config.yaml
head_dim: 32
positions: "rope"
qk_norm: false
bias: "all"
parallel_block: true
init_std_o: 0.0
beta1: 0.95
lr_head: 0.00863
doc_mask: true
Each number is 500 + 40 x the weight over its row's rms, rounded and kept within 0 to 999. Layers, rows and columns count from 0. Numbers have three digits each. The size before them is the row's rms in percent of the matrix's.

# layer 5 MLP up, 512x128, rms 0.244, rows 100-313, columns 64-127
095:491493485556467534499525552497532487470597504477550480564507575490482495518443420455455518521499488548481478509560491499456543563541522474489430556512465452490497526463456461525494515464455499
094:534456504469426530517536494514489534458517535513515500534511443457491456412517478488490473500520530510511524469539548437528526546518495490425411425497531493489511509526515439430517510489441434
109:525455448453549453505512519515503485481474536454477512522516416463450503460460514474427501493602452528470495553539500522595511418510508467541537487459460481533455522477499560539543497479521482
104:558521465468514551465551522483465506489435453511496538526489524408499524503518462556487510486465453432500482456469562494526529427507520482459465543509405492502541520522504549523556467511459471
097:460434549388476565521581538502463408480503463511459573532471557516533495547502486530470467535478495585561437566473511485561486486486475490466514469492585444518454478481560505494555543485499475
107:421452447521564520498511482492539464480369552498490540523464521498486486491482544512414539519488501483503473562476467496495511526532548502495528525532482476514445517551410421463485563505530513
115:536506499527507508512536440561514481457611439465494530526484518500454446498438433476516493492512558468571458469446502493543522507471510511470514558506508481516490544530504512533549491493490458
098:520482483506458503486508528484546556487457554530562489459461505493525394548452466516498496524538537523556549488437568489481542474494498452524482429498517482552503537509534481587507498450542507
107:526520478534480519556534478512449447515522477515449477492441499522404565488470489474523563495565553497510446549523494441475489473507478482480437460461522560482563472453488463514502479543483536
099:621594498469555451554523506504495409496470499471567475477425501499528462491521500533520497549515510525531474573485573466513532499534467526476479486466499592458462463536524483524574484514490573
110:503509490550557479440534533538535465446530511483516533520528546523506522410531458477473520557472473485477462526526481555521497548605506517510516521591502556571494411442508492494474544427575527
098:468483414469547538426562505552534515529497531501588478542493551478524482510500506493484425433525434534465502523567507504485515486555509450503459447514463572506542523402490533493512585444429554
103:468431488489555521494472509549543608453516498424502453518500411469508491488545552502508515519474498477520487432516393522477461566470533573488481574488463499503472452492562499471572531499537504
093:527452492438501508514543428547535473482483499581484518503547526532475444471495567478439595482533539547452476532535499440492490528482542544520477456492490428477503472537468440560480518487507518
107:456559525480554484558471550535519485439505510463439421405597542575531515486445498561486465460486527528456468525548512499516485493491498446514454518488530501562477606515492518489536404538482488
097:449497515447472513490509579485559451474533445503493480498524527544547563485429557498450474502520492509524611470545509505474592475526486461582445460562479493504480482493465503508500472502490520
093:463543538487486447431540534465519477511437509543499488440514522424464497514454466502561446512502452507524468510457500528488509509571556496540545490514496445531437454505429523494498517491505505
085:527513491554582489546523536471536456444484471491394530519465486484472464465512483529502393454519510494497526528520534503496473482503493500439491478494581548407525554461467528490539521477507497
086:475474502391591547519494495572459503468531562498497536558414510508536519480517480492467505500515456489473451493439481516517494442473411521447535480509533501509530501435478478530512546427498420
095:512464492497460579458514493516448523501429465484465486468541500470465465458500544512505477534471546455458482509564512489523431485520471434428564462432508573488513425511587541542505477487438502
097:534520507476523523459471518541570507496516502466530478479532473474520505591496447492483497509430518414497496543551548486571485490498516509471499475494552457573511459498517480535533565537553498
095:434495485483481467507516486474532496537478476516464503406475525567551461556473476542518513520417535457517451518468523577498524543549578592554510408495476490488519474430457473489465540517547463
090:496509522463567480435531468521479523476454503464513568491477471602546472567502495451524573551553503522529471527506441545484472450531452589520502441438502490494549541475434499507542541505517449
117:537418486550488534560467583413490565377535458533507512522564464468485415495491422539514516475459452483543422548501551486449474523523464537523457446462487503467498519528539465542490480534441530
090:508504599521480461513443521557521484501518507464433473540537409497536534524446473453493485499516489507499512538474479508494577513534449479460481592461540584515501477495488529533541490516498573
096:539542478509488459533510508529517580510539577528456436547489558476559502480470475406462408487511519549518530500503461495527443423487536477481447483469447525532473426527489499373551492505517500
099:449545482511579505479531397496504552511525511501472517516533570612523461530530545521497477466451515427444511443522536447468483474474502479597461522547468525455497499455454506485591477418467563
091:461436598531527430514542537503483494551530543534542449531507471577501567499518531552507530556385524507491488540511481517501519533527507442520464472530463528514541502454467525527447540473488537
106:533420545498536466506571513462516499453485520469484502550487509481508483503405560438554440539509545451489524589541482545539482493538515545509509469473457425497418520423506436541543444480542563
103:548454430545482397530489498477527551473481555473559499552500561509461474562560493498480481492423471465443397498570535467559474469581514432553426465452489497481460500539431505530479535458474459
101:530510462534476531429546447534513494457494466452506582499506474489556498585530524506472477533486477566473501511485430461559479482449514501471515495547434535491563462506423432511517539477557490
104:557499451520474455546457425500581444467477532532461524545506533537510543533572520526554508538490450431505493604570509539532508509535496516517377540513461498512555531513484459430558514446548486
099:492500568504445521499503515517466548500430545535533469567498536471561504485548463498509546410524476473522461528496537504532481597533525577510474513486540507457513440520541510451507428520483513
121:459550559478480573506541501475554440488542604462535442530489480484447534541531462528520510471490511525532491521494476551481496547443503543517546553526507451454416490459495534526469497516502546
104:436560504489491604440498518525467523537505501537479513549455478504436557528460466532497510509426534472543460479518497553473401507632426497508412465479503544479429479533500524567507463530482470
109:489564472509502526469483560557459462524548519407540465521463522502439551467437499584515527455472472413529512562488486507548535498573457503511481498448487436458504454585522565507540522524460552
091:441452520538527507513526544494594466469478573473497493480475535510472463524516534567528482517500475524470459566547533507542526564515491506477506549465474543480497479576446460510525501532557486
104:513455532509588488451548461452441507458566493532523551559554525484525507523485463480585451501488396452487508516561454518575495493574443462463515486423536517547494520491444583532541548546454567
107:524513485555474467554479521526508592447568536572515593486544424490466446524492512483545536453500468448497453532608529468527541457571491485567510520534481477513469537521564545490534585524507549
106:502479578507441472512499495476510447477525547475513527539457470546483478505529432472467555522472465461497480498559510607500510522538480598531491514561559459473508513530567449543501568521508493
102:432497435516523554548574480518548388457461496600554541518490516495454539541546484498494522543552507503483520498503533470572530473463563489447457484557506540459524568499426470511500490483525478
088:506449479442422528439551533577584534432443467539498506520447475491493502500483509464509524490450521510487486506545579559574440472452547475436503491485448477507504488515495485443510542490563434
099:492452553444516501545500490476464504451452534543563481483538494521457446474435502458511477412532434490521489526473481472436451487544452506492492486516472492453481629502418542495486551555451469
101:482461472447550523477492497446439566467581455506440511533459519516551442547543545489422492473477520501480485424523540449532533545451507483590482535452525516571468511442411424458487477518495532
098:537529503429519571564536433527494571476479457586467516475491470486482443546579476434519524540533469464525451515487476471490514585558442515522479455484469502461495509537532497593520543500475514
096:551527514437454471377546517513505454519512532564537542492527481532473468485449475474452444545551529512488525501502522496494465509485515497435494441512508445509565481505588521500534516473450496
095:493496480486531482445573449527455499472498533552541469469547517578494502475466493564401481590450461437493442446526515523483523588535535478428481480467466525501458554519591544535441473524473528
096:466479455526413480477468477503509476490544486437499535502459567519487474567473516517460520578475528447504549513554526522396528494467598516529412397536461488495508487430524515511521560404499513
094:508544484530474448541526554512442531481511548549586476543579504534511480480485536542441544548546511469524487506473443605503441529459516478526534545490411484450477532484464418563552476535467468
108:493493451569534547547483526473513467535520513455453434412444547532474542433482496581455493513537530444522454522501503462506591611470563507494451536560493504518459507489462544502475491515494474
098:482516462539509434471444436535527467490533501462485536473479490486504475494503480510514509521524453420593455499493576536552530508460494517565448484560411500487592457534553510447504469554567524
092:504471452507492491459482558540548502482542497503514469561510486513559508424464516445570450535499542474539545468467496510466457544488475506440522449515517592497494558548475454462565596444571488
091:506491503489551516402470551478583543489477461545559533452430480464481517519461483531564556522508475471514486529430466500518536530424547513462511475465439512533381488550551441536575466479429522
097:488478558447467520494529530500518522433491520444566522415539467402453377573511483489572513466487448545523503479493529439503436462571536478543463480488517451529506518553473523533562514540520511
094:540479481486442555432514517499483526553547472461414486454515496496532499473496537448481572582512476453470518554530410487517499501425485542515438515449516519565568477474554544515595545487527483
090:549498477497498490461489530557533509483487566518587508481493445504562524508554495528519488545445472453551593520514508531457451523564469529445520459504496496530528517484472510508498476455504506
088:514494465491485515466520521475473470500502417526526508565477516536462492435538516533491458571502472448549474487511513581514511544499475493520571432482464572526428487499512434469440535529502508
102:514500454489520562523500574564456515533549539501475486424519523550459530574505482531492526455518558553534513527520508472483442452474474533511527472502453454486478533499476460509493477484541468
094:550487501477544503511483462449549527534427505511450451535461529589464617544483487540452475528525489514499563545468433522562522513502509508485559530525458566537428511403463392546535478481504487
096:499535528528505558490482490366451477477560531504480495471532604494544414540537445461593498522470545435512462507515548532523482499481490461556490480475498519512494474504584510502479516520414489
101:540453452500498414467474487524555540466508529514436516524525499499521512533515494490524520510456518455533451491517559540414520527554533542464509539494471506458520498503517521534512511486580541
103:440531532481564528531490469470517503443479494509449562518563546455522521523517500504512504517514466559467462585473447475520455422509513562509543490486475542554436480468438445503449487406530521
106:543475551476531480515470532459553502462509454510486467564470545546445508498504497447558517473506441456543534491584413453473533505447456535562486525505543504557488553495459479507466510490495524
102:480514470544473437599397506499485481456526464510472473464562439494507568509505479541466460602492532456521482515480438455453477428546524471495548447538520601517459530511457427503414477488449473
101:497511562459455491516466491476563538493444515503515611497548485515478536419526446515462523498515511463523497496438573521471442507539537450528541434474525501489482551446491521560515466577503527
108:494558484479576516499489510498517507452521401528483617486493531482526509477532481471510500539494437513533510531489474488520510511539620456588504549523524499467508512504455552593516523465521481
096:482488565538518474436500496435539488495498506478506444423507522523547535443459449558446480448473565566553589461465453449501506487409499504530497540467526482484495467425486410537552433555553467
098:446545574529532444485494430453507420503448456475499507479524519525475468561516525511510483541486554458547538608473539510567486456466440497459415479458459472543495440491481515528470523510495535
109:588524510563541524491487500447512406552516518492492539487512478560500506513513510428512500494464589426465471486510512541488420524486481486530515497540535489565584477495529549552493514437456546
093:471566524446529518478510517495558481546486536486498517471505430480454493423548479523432533528553505479487485480470423502530522480504549521483458532549462560480478514492512467579453489485495541
098:508511449499519513498543533576580559429502482511522482559453512541488525517455520484562496553482564569475483432506481519528498499439429575433522565459469481499554531453482493450470516521447510
099:526476469463443518514489541508475510497506496570525540476498519543510528552445552583501500466601524471591464467440486507486513514483514516486499468450508547534446547573543548533534536494519483
106:514451502551476553430478503529532503464507492534481517435574555538565482515444493539467482486572584542454485515489577422485511514490426501493508518507540491496413528475494494471511459516458494
104:471500568476561542495580429581517470521533493470532510474525507508625438578487528470519509431479457485466508481532488498416478531583493470562528479506441537474460483458509519530531482542507466
088:559497461519470537444536523524545516529443435524507462488455435508363533529574491554479508532538535490531497523473493514418451548490423480469501400573485471485503556513510549567477504526518475
112:434520468511583518551474466468491527527523440570425420501505470505498500547448506459521516534455517451491490549547519615549494457480443556531513475502501507548497511417505472533513495569506562
109:552513551496521507550489425469433535470519487556551645488581510541539489465511459480564526517496507496497449429508512534476506523481457410556503528457502463485487421492531496511545477480441498
100:538465472521422558469455541508519489532492520469563447488443453529520508546547550504526548534524470593515502590501506533548460450507515509529468547457450460515466504544530540531492497566482499
107:518508465584494494560492464632520545508530464509418484544479534583467510481491445466557476511610449463511439575456495482440476522535471518604524427447501507476495505466487497468503513482441513
096:498478488473476558484470533479498451523516478571554470518485586531487506474521441489426496502529553467524508486494528434479466505508526556501506485513515551469503493517554450505509557475455523
105:485573549511538503462518557419503509546475530478502446527501493407553453507582509509541387508476478510562551452507538516516516483497528484556527489445568507429443479501546496516502420488539503
118:530460483548514488586531471460482517498561469495537453548449507464466447547436414505498485554520495464514486490540449484580512510454485536518459520483452515524581485458506489494488496533466581
094:475514513499516519500467522536513482469433450505497496502493540569500457508464535479530559526535478514583556477537483436554506489489508503506516490491560515537552548513422463431465469478610490
109:470445488487580525493585507470512513477566516455474475447506461471535517553500441534479515489565516515472500418468545508526524544536509422506547426479480533519468439478452560497573495556477501
086:524516502459462458533479475595523491571515492511526508510566545518484508453479473470553583455461513526475515468557502534511438478493471529402484457494467505485451439510502436516469484491504467
097:448551593438526524525468484529510505421481521492497511478513518498406469462413483490470457507478559463477543531510429550595491593471503538515466504479509487474511498487481482447457465572464530
104:451478490438532449490512488477555465560497367470496546520573500514496486511430499519503488488491481522534501498517483496481516495470514461556574484451512547527508469510403506459467571452440518
107:544477433507421543469525518452541520469488496464519557506526498427445511480476501501491507461511511510547415543516464546492497462532457466498518486530422496542516532496530457470547520512496587
085:529482578513458488531523494443503502565465519428498501493509476482518456538502503479484493465459544547529502518469460578520535519498479555458470525481435575497504490488419502571430462421431557
091:518550452520457432473460467460512471526455497485508467487490523495569497531489537502490539537473510494504529504525501485509470497424497598554447439495511521405551478496502496534411433484531591
092:416547520474472480476479512495477536486528513538493436458492454501512565459446551506499608574481481561453516517579467511515483553446496501428490498520494544450506484566598463551468521413516489
099:472404440511525470535432478470516456507488540516464552379526568491475580560491511462502581469482526497531524519489487493490555573434485513459523490497485442488540463556530504561501498433518619
099:451525516563464549531453489476487527374469563577462485515543474497477475418534488536494485476502529548524526461558508526496458475528551526445485539504590525480473519513527459533471544492517528
109:565526500485504504461438481505530489464472558564458538489481528489468545449477449485527521551540464383470436454511566491448470442547417461523469452549483469458426593487505495499457487461451492
100:578528516486450464536443463460546458541475462513524532473543463541521438543463432515499464509471534553468515516584521473503514505497404523563550480575531455504493531509500495467506540411521565
094:488517526500477484520502570478486503454553488470529495449511542467472508515554602493490465560509493511507473471543521539570574534549516492504514543495478544537522497434472426450489459550560508
096:557526576492542491466558524552515476461527514496533461511508463539470482507505452535511464555481525540524541516497483507443528492559489506542535513498408534494511501484562464478451508480419501
105:444554534495521546428473515565586449484492449461522372535523518529481432562517463537519550532553561507541441482475494449541490434551523498514476502458558535497490521498515471539508458578547517
122:551496505513478618462531450478544506436481462505522466424537470457453478510456508530534464475472555565500505504492546526545493542537482496494471469463554439527525533483472445525523484549495455
101:454501477524474503522464445562484506495484467527507515466488473536484508492470466498457465376570515510470529479502427482554483442464511541509554497555524479457536503504495428532536427512507506
094:453556552505466464520547463500448536460514498455405535453541451494541472511436468562522453527531487558512546466531555435564477496500559476499490466370592544454501452543507434496574469502519440
077:514495480429456487506450506538497581419475520564463512479527536561536562411559511514528560447431448595475484502490421481510443504515517502526458467472515489475452526549486481532530504499453475
100:496489528510537509483471520502488516513543535452523528532465501524515480488473562470531472536459538492579445483490425504520423508557570541500506531478464365421479518529486523493474504509512468
105:480520471474494488466512496533493567460447510474556515503514447587477432444464484554521564603500442494530508498434453550528465534487540473484491516487526529533438497454497517476433523491553498
104:431528472493521579510557544497512539456466507458487414422485481459524481456519464606479498516508528556476479586517556552528499529522474447517478504483492448521496563573486545483497546517525509
103:543536508528501546479506458520543518568513498445452482480514490516483515468489508485524532510512540488476526478550503536458569596499514456597512485526486535433466435486461481527400558482453481
101:490469523430531507541559489568442434535531540539489458527585493481505431532496553476483411490461422486515493520511441505521466498547517523476507485483460503504538496493452495550494535512533489
097:497444529599523526496504512581467514512494498517497450478561575548487429562478458582472536497467545484479441468519510496472443539458484505450396439453515455515559518548460552486515553557533507
098:528463490501496489464495496549515538507442549515501554425451554539506441496473504518487478549561522471457597542491480540431518522524506518444427552525496487407487476508473491500515459457519504
101:486451495436521523528518555528505543417458558543587498552501519468398497563428537496512483567455469450536481552545467469475455489555503541515485509543460441500507461507497563509499486451590468
103:483544519510482568527505437559502466453531445502507484497506471448503474520518517446550445498530440443513491602484496562508525541510483497514528472506413470512462460479472444497497475543521518
095:511493437540538504499477492515560464493455469463513520456492500526501444476403551366461497496521531494549482459485572501563555489504502532487541499464500509463510565433482478441528544497476477
103:543439481506411490575470406524489474505551524515525514493516524552398464509523477518505454522454548519547473570520507507455538513508513562517571478456439497502439451493534538516441515528492517
094:447569459424502544548572496472490500546542471485492449492446460460511446563509482508433544533498498521502531520531552560566419553488539461522468503470515522475471530545486491514488519500458452
095:430464542530464458532542486487525433497447502486500484529528450526466462452505441415468530532507487478559567414585429499495535529524576510513523480484554639475486510433507534502485466527506457
113:518575504518525492488493583527501488509550520471542428417452486497453461485501496445480508554438546515495443553473460466458490522516430557558442508504504483476420511490592493503545487519538509
098:460482478542545451531475532579541501439476397514446576449463535486528477526497488514522537471482502553524487526494493488468515473507539495496571514549548546497466545535561510594480444452457466
107:519535519545460504490486496496459564524528506490542559524567494488454415496514480544534464529510521456496448409463461572480430467505523503532544414463565532463530521461541460528530505534531436
087:465584491439426580579606459610487474482433487408534539478502486481456512543535485456487545514467525479463450505534503508516532467479528513496519456516525492487578485529468546546495538424531518
091:534554519404567504496538535488524546535537547463535459439503516468596517494463472526457485499423508520486502470472490537441481526478518453537556525440472556494473579486506523519487580401466511
099:470568505490517528531536543422463501453500558514504475506403443520513560525526422495519596492437479511464467466529491437574448543496525512445454497534464510515463473454503471485505490499560566
097:516512481566414525435518514513460591499549558553554460431461481528478467457457529483540517504452496459485464483521522520586487525426483479441534491499555471444557432507460519461470560487502514
109:624493492480481466495583517563521472505446506475524509561584550500540468463558475503462450513544462505570523479464461489547460456569509551547545527444475481490503451515511542506490478511447562
125:456456550489488551447495537429522540491495469481552440569463435575522590479459485520476534453519582433549457478565462540468516501495520512488470503542482519551447485487547491485514505413453516
109:492532476541441542533508480506457539469494493487468496487509556524505447481519453473396524439530405512525495583516542511440478532459467482528511506474506477486529408494553548494504536492425507
108:551522452584528481550483532557468477529489470499471572469520529502503529471556484445439509558433531555456459504489500536528478432495505518541561531498523527478438518589480477516474478479517388
116:506532486581435546572460513479528491425535544488494515518540492501443572509433488561501397485506424497473566506489515489496434511549522452541454467440505533482543481446437585496448457528568469
091:519542526534471502498471477470497522549448509520446567482612527435505499530572534498505541476534468473541434454486531396484511499523496577499558478466541501537490535517453503556528497571411550
090:393445480502460534496570497521479524515537494514521428474498520450551529551473523513477504443555501514486507405435493450473508452442538536509501536434430494451536458390482498556485523568451520
097:569469486488543473510474497504501452531488577462547487495542497492592462550468537540455524577517559551474506516515435485443416514552502529498413486529502511488550467463461496444487496461503584
090:432552521588528519535563500499515475450567529477571523526441500468529485539494480485539452495512499407542485480539442522464565493467546502539545499475488408470506510466486504577493465495524541
117:428608524554480476512459510512489534533524477482453513481519455547500465497491446483474469521563491446515518516482467469509461472519505450566519456543555583587550479496481516486477495524487547
094:526477502567424483484462520550539514501377434465421484518513504484541559470559453455451562530540521458441479562495427473485533457543512555469515518459430487502466481487521440530475438521489505
096:487494493530474538502444515544494402548522545447463420445468443489430494547478487524448580550542486539574566527562495550500543519444448474519512497498554489472458457489576464499557559502535520
102:497479549559496532448404522478525469511497510606559434459519496522546468501475501494614504484538530561478574534526534499568482408521518423452467528540542532482500492426489489492421472530517535
113:492502538461537522476506483526477492456456486518506558555474480429434498494496467471550527567486386492513460553500496549536504417511595524465466536538456487449476429505534476512526497507507511
103:485568493416508579521518518503494507553520443506471466460501509512537500494489505440529426454542474502479504511448543454515504493512473447486519470573500533499588503548527366444487476430475533
104:465531467552526550507539526494460529515425559452440430405486547479529454484556493510537465519467419460491488463503541506474522488578550568503428533493559493425518476495517502537453507468478471
110:531466545600489500399468527456569528556451476466510582472543486473507518486504484510500466481566519489487487516462567588535523485479474464508528522412470485488477496423561444515493409456560451
092:494461510428439474442471576513428515514544539441474526446500565548536422463440472557533546539491574592589428492490482573450481508430489495522534460513498509537519492481595550485474488531489524
107:460525483548451524439527466443560564464511524482548509483504535422539458523472515559448499493456481503497557515488530562488497510472480480508514469575531588542465508426524498453447448532472505
108:466552467434525528522507446538523453463469547492499500497513508462485534564529588503460455543464493544513464528533420536519539451528547568545533534479501520507476462431519499475508513543571543
106:463473529560512500381456456460537552480539556475481483490450536511460548508473505593490528533552501501543540516498421522483511477538537532485535533544550391459487481431492392459469511532558522
092:459470606471458562497525503492459517517496519572560450499479420536509482423539576516522505575485440483433526479573476517506488533549485475517495431567493524486509480512556516536526555528501476
097:570527546570477597482420412521486505446449463538522523517519468508399497426493456512562474488535522505532413511478539497535509524447522501501491422540512461497487508402431485449477543540461431
093:460537509512496568516526458555493577451452449517462496451486506482392573486476491552471513541531560480528493568466510494491489521499484483442509544444532451522478543470517526482484482492477472
104:530566449493534399512496436548540488457470513496517442477443492459491484541482533498553478504481531519519509479521470516459500472503504553609564523514541475449478536499494510497513448467496530
106:457549510503507444505524506522518547432504472518476471565499445503495468422462397496579508500468507487544437558462444480509497473553475512577464534467533481519533509489401435486455527506481559
092:440479603537579503511515508459493553541533573487498439507533456484511512512482491507593584510517477475480518545496427532518471498501477532432525481472509483449485504408472510498478531473572547
097:553490472509498489578561507511527465482539467532500507503512482440502468487493531498462464533559487491444469497519486509498440462477498515518486536532549523500469606438502452524457484500409514
095:478457537462501557573433476482478537561500449473517493500459553558405513560492454528489484518463500442514464522535503504528528515604518468515638479519548519482522501471477493487530565466517520
113:548546501494478529512551457468538473509521527481447497507505514522572531510467428482525509533496444497451496471502467519403426526552441476488554423510525467450474466557559481529577504499412548
111:471453498486556494436532460565565458481511445532479567443549560495493534464545500563588466494476517470505542515439427521500505580537531450566529483473437546540570507471504601450493468480432508
099:450488509531499522562554483514515466549518495516466429546392531476508509515475466536411512510531523527494527583486484433555470602516436569480490413576521544509425455448548418477469512571549509
083:491505499522512452475556533424438465474532536455517481403463500540581498501488439512544460485449523493480528487558532466536461526471462542457523523527458582474531481423543452507563532549526542
120:483492424533504505443559528487548493496578436536491461475467521501542493547446468464515540523538569572498526441502434504470486397468457457441521483518512498493535453566624519567503532470436533
106:419466507462517509480515534500515528487538549488469546575489457508485530509455488535557438518498462507524483470538544497521460546505536524573424533488521400500446539545559481459466505572511546
101:529474379547508466515461542520499518490448511523447502572532425497539542458476502514473427607500460468506468537437511520523558479477549501558519506508477482541451479465537546511527440467594596
091:481551502465534477501551574492535535536523484487541490519494544520502559492562506535504550560462470496521460423523450547562480489488574513510531459453525463428508542524488449449446497563539489
097:437546524445589522432565479547473499484486472504482484496502507407485502450556446497557440563441507538513521499598470554488437449527525477531542457501500593467522426499532486478505486535570490
099:550485468520510525453449531548545455582560548528503519464486509470502517503515543566578444460559524416497493431494545437498522489500518500469497489479506527524504486478572512514546451513517520
103:533483480513528476536540500528571486459462493481551514416501533472447439551555465469501424474499470509480451504493466499573499527438532486503448526510468491422552502512669565514524517543507498
113:545519575544515528489528493597515534416561430476426552490504552489495542493463424392545429575525503387554531471463477468535581508466508503571507536483496502488448485549489516499475539478488423
086:518459560524567437528533468454521538535524546452558514490585545512556495482520472464467462577538485451503548466529508437510479491472431536499518532552523494517459417538495487527513557562456512
096:459516529508497555435566473461495472468530591510408440496509510521521514519461475521511472514507491469608498483488504469539527443471506467540481494430579527489467506530503582422421499520492502
113:520454442498515430513522420470463554535552452403521495501395486594475443546436476460531475510496441442567427530561446514531523481461466496497509504505514472486509518488497474451539493447517557
094:535476539388492507493543481515488488483505518517398543490483487473509500534450553452489428507506440483551457536534446494477493483500472540483547536529452448484431506548588523524482460496499499
098:464558519469482499585427476512515445580548433491478447455478547482484488457516521446411505435491435517529505538536540503541522506580557454490504450568481514572484467446507536425493558494532457
100:445484510481477567438476510529512523473490555499447476500446564500494591496488534497527444482454470469542564517465562478473492488504560531536438482495545542524523512530476565481563536553477607
083:482548523469517466547458561465502460523533530436504467450428551526477542481558557502477584456510510549467456490547466467546495587531448530438465509483491483588515511517398504558473540500458511
101:431540525393492463439633575454481488546514467562471488434507625464494578535463499562547475579471572519497489508462505517541521516507474541460549495550523464481487474502510497460412527455461466
112:509497540476487529475530491574490565550509477562510525533497555506511526474575433451422467488467485504431425546493487513523476515538461541560510551545591467516476520531514551477530505506477530
103:496414533543466453500491456517514583546509446522447495464561422475549517504506513507475572498501577396505469526514437534509457436515497500505493472494516495444514443441575447502440606456513466
111:486509613468493475471557499436544500588521569535541510470498421527496474503464451504536477432482542474483576580584446492487508526528508489498429526473468511480462525467472503460454555500493491
090:547459526524540465575538466405506511485439509504498479466498535519510455492516512449464457517464449576514456576481499496582566536445457554426431504521433445497489413470430495522537509548492517
087:539501470492558427477434524492556459569488609504509526457573461474512491477491595540454468510524440465565530512472508489496517483441455486487513464494474419537470540575539531578511515480504575
089:593427480495493444515511570503589508531495513466460469506505503475487502558468481522445506552486539505471413501498489532577516465501433492504466514489537522486537501442459532470490486531536508
100:509489491576508496494498539465455552469520466465479552538475468495469501447484469591509546470542561439523456495493399468529501478482577522535442413459479579506537497460610472488520489483508527
100:563530490564480524460506458455516495483484448524443481489475465514502504550520554435470527465444489413536437478476559526459549527550495530609564484545573502551501425547555534526494543460509535
101:417475566549495489449557532491501456484460480564467478456487483480477497438473504508535470512583489512527569540516484477483536549511573495545378535547479466485481502433499477490468465520475456
088:535527451508498565449492554518487546523524504608495470516441476459553409521465428521521565494519495531463549518535484535559532461587501487537562512450529492444453436536521488459463542496540406
113:540441523488522418487467453522491546470585500488444483517507577556545472529495458474515512541511422485490523525482514518486392462518502493497490507571459564491465463471439490569481512541540529
096:485486521511477523540426509492478496565474522561485490457532424587441532502498466473496540523450539379490551546596542529566524501499497500487519492555493493486521519560476458517477483477549512
098:465479492475538501530477548504533462458547459560465492545536473578518531487487531511455516507590532497471421495520486440525543562511496539472467506557548484513521456509505455504499477504553443
090:473517466548509526569538524509474529470491503574485475443502545430522462484425539525506460501522480471507516494449479457453435462460520490528465498509516471520525546472475506493597529501477530
096:527463484512497516526532546510517463512537517445441487496521521433570542519503420518516495532436558498470476479506468461524589501509501537519482523560509500454479546529611463556488514447519513
109:497440519464508413571500487475505515506542517443439519556577453492560546508530532507492554557509446521493481447538491526484480424534517529529444497557459529472538526444467433457492564444501458
103:539509477527542499458466529497502506417515507507504468442476635520493452504402508559470488439458573518500543524496443427494456428566551518494455546517514494475512500481483487514519539450458457
099:517454509461467508416472535515502522493510489479495426546461470453544510491577419533475458474501460489515495515566491500493532500436483494530521473494520571504498441497503498499532583561438547
104:519478483435521502522515472553465578455441538605527589550524493497558486532499512484487503527404420462508495517507466520563446524555455516434543473486469452508486456489478496487551580573486559
096:524545517516508574460446520529505525470504535505508520490472628533458418524507452516510471414492493557487546497547467487462470549469436493510479481481527461449561511502457505461519510527441402
100:564504480496495473524552447579476474494541472520564496503461497484536501506481544445496518469544523533572471547536402496448498428492484482472557541463454581516495564426548509512552436529500490
097:502482476505498492424470514524584534464468494468487490506409480548497440564412456484528465475455514490571408504545532567481498538538510518489551503530472495445515509455524503488462574524526547
094:531482568483518454485582519485491430568442559562465534540546499507475590485440453472560476434551478469478527511503542502402489553455507477500559535546470477496543467517493536545471528502411520
099:497402442450487470508478590540489526461434510569501499493540479502488510486465557519510512482565464523554563518458523434427463524554425537520542523489436479526450498546507481499439487494506452
085:494461500458556506492532558493548482523528463549502502511477564495457448491480561563521466573492440426521506530527490496594509547494453552402502552470495506511580446563475508520490451453542492
101:475461487457471448524490474497539477413506531468541532418554489498440474512501477470522485470463524456491474482466455464501520496539530526592487541564578570508499471522574524561486535493478562
091:538540527537539489579507458572441489512520487449496476451483485515442461474408453525476495570541549543582519465469548537480499489528521501487470447487431499501469488449439434433473529522499449
113:480549600401450555480539487500540525530502505548468461474486411466448545610460458497633414546487476458498558507480505538522483524564548522460509477508496489477501491507535499507452491502512476
108:499533532488469466485517463507411530517526510447468482510443473488475462502494531472498490649506407506503433516443473447506456524467523493557492442495427437482413446477514474546483516488513482
113:481525590514490476509573515524477458566495486527543555552525525450563520524506484426552489532463452531561454466485520504565522506500547476558569513494403598518434485518456456537454479508576508
101:560545546486506569470431512536546518457528529484518526536518496500469467553517462477461469467529463434510472545504521505411426452595448455495534520451522452513469397499448479530568500541483491
100:446419525466499494463475496482462472522455449558458547445397486477551480575418495545511500550529533487486534528440520580483514485538505505520565556499498535406441496425501498509454538469502562
098:477479552497498517547463556494522484533529523533452461601594501452480447557389539511534519480461569517461480494563489444612485451465564491523473482493503477522471508472533500416499508491440522
098:586480517492478484523549470492469470512485525495477550550484509533474527542478486429584465517472430485508513501512557502564507498500424595445467476399476519493531534463505495508575474474534429
103:386550450497521438512551546517539488514463511488526463494503529476433526491533532504514543479545528518484501486523485583529476541559502421447491485489443569451504561486473513557486510508525464
114:481470464433534545529591472456562521574466492432484517537501470432513498528536512484501462526491547440518494516534444441560455502488498541554526469460483508534542470545524497461491542441486519
082:448531461504468468473527508498475548555413470539427497519533519560466536519435497498534487529356492578541495544573526498463535495480390447427536572494499504448485535520519533459514483453476548
084:529530517491533506557485542517532435423456536489465428463533575480503514516514443576505525505516601459488538523481534424528535497442432509492570525513511474533488538507479517466554551537564475
107:476435440542529520539534489502543484418485485543551515540548519445429539536507526504512494483476495525517496542549473516509507434431479510471522507414486490492432495478476494459561500498464550
106:546474483526531546558488412486475531490568486528448526451488497486466455544546526517542549519448517529482518495522578577496462530511432481547520476571496519550490453474471437497538520537531481
090:490556512480487500536511470494511486519531533462438460475533495484459490487484569521385462518611522472524515537542552453529500434551475532511465540558444495384467478558459554405552519568530515
115:458556510477457510478531509503592463476472548499516512498559467492517537509390565467507429448558553491489498469459447463550540460435525546588468501483537496524486482498459498466553509461541552
124:507433558485410493452570475560447502416497434531567458493541529498466478407498452464437478523515532520494517506504447531523476522452557499515547441529500440498515536529580538499516591485469476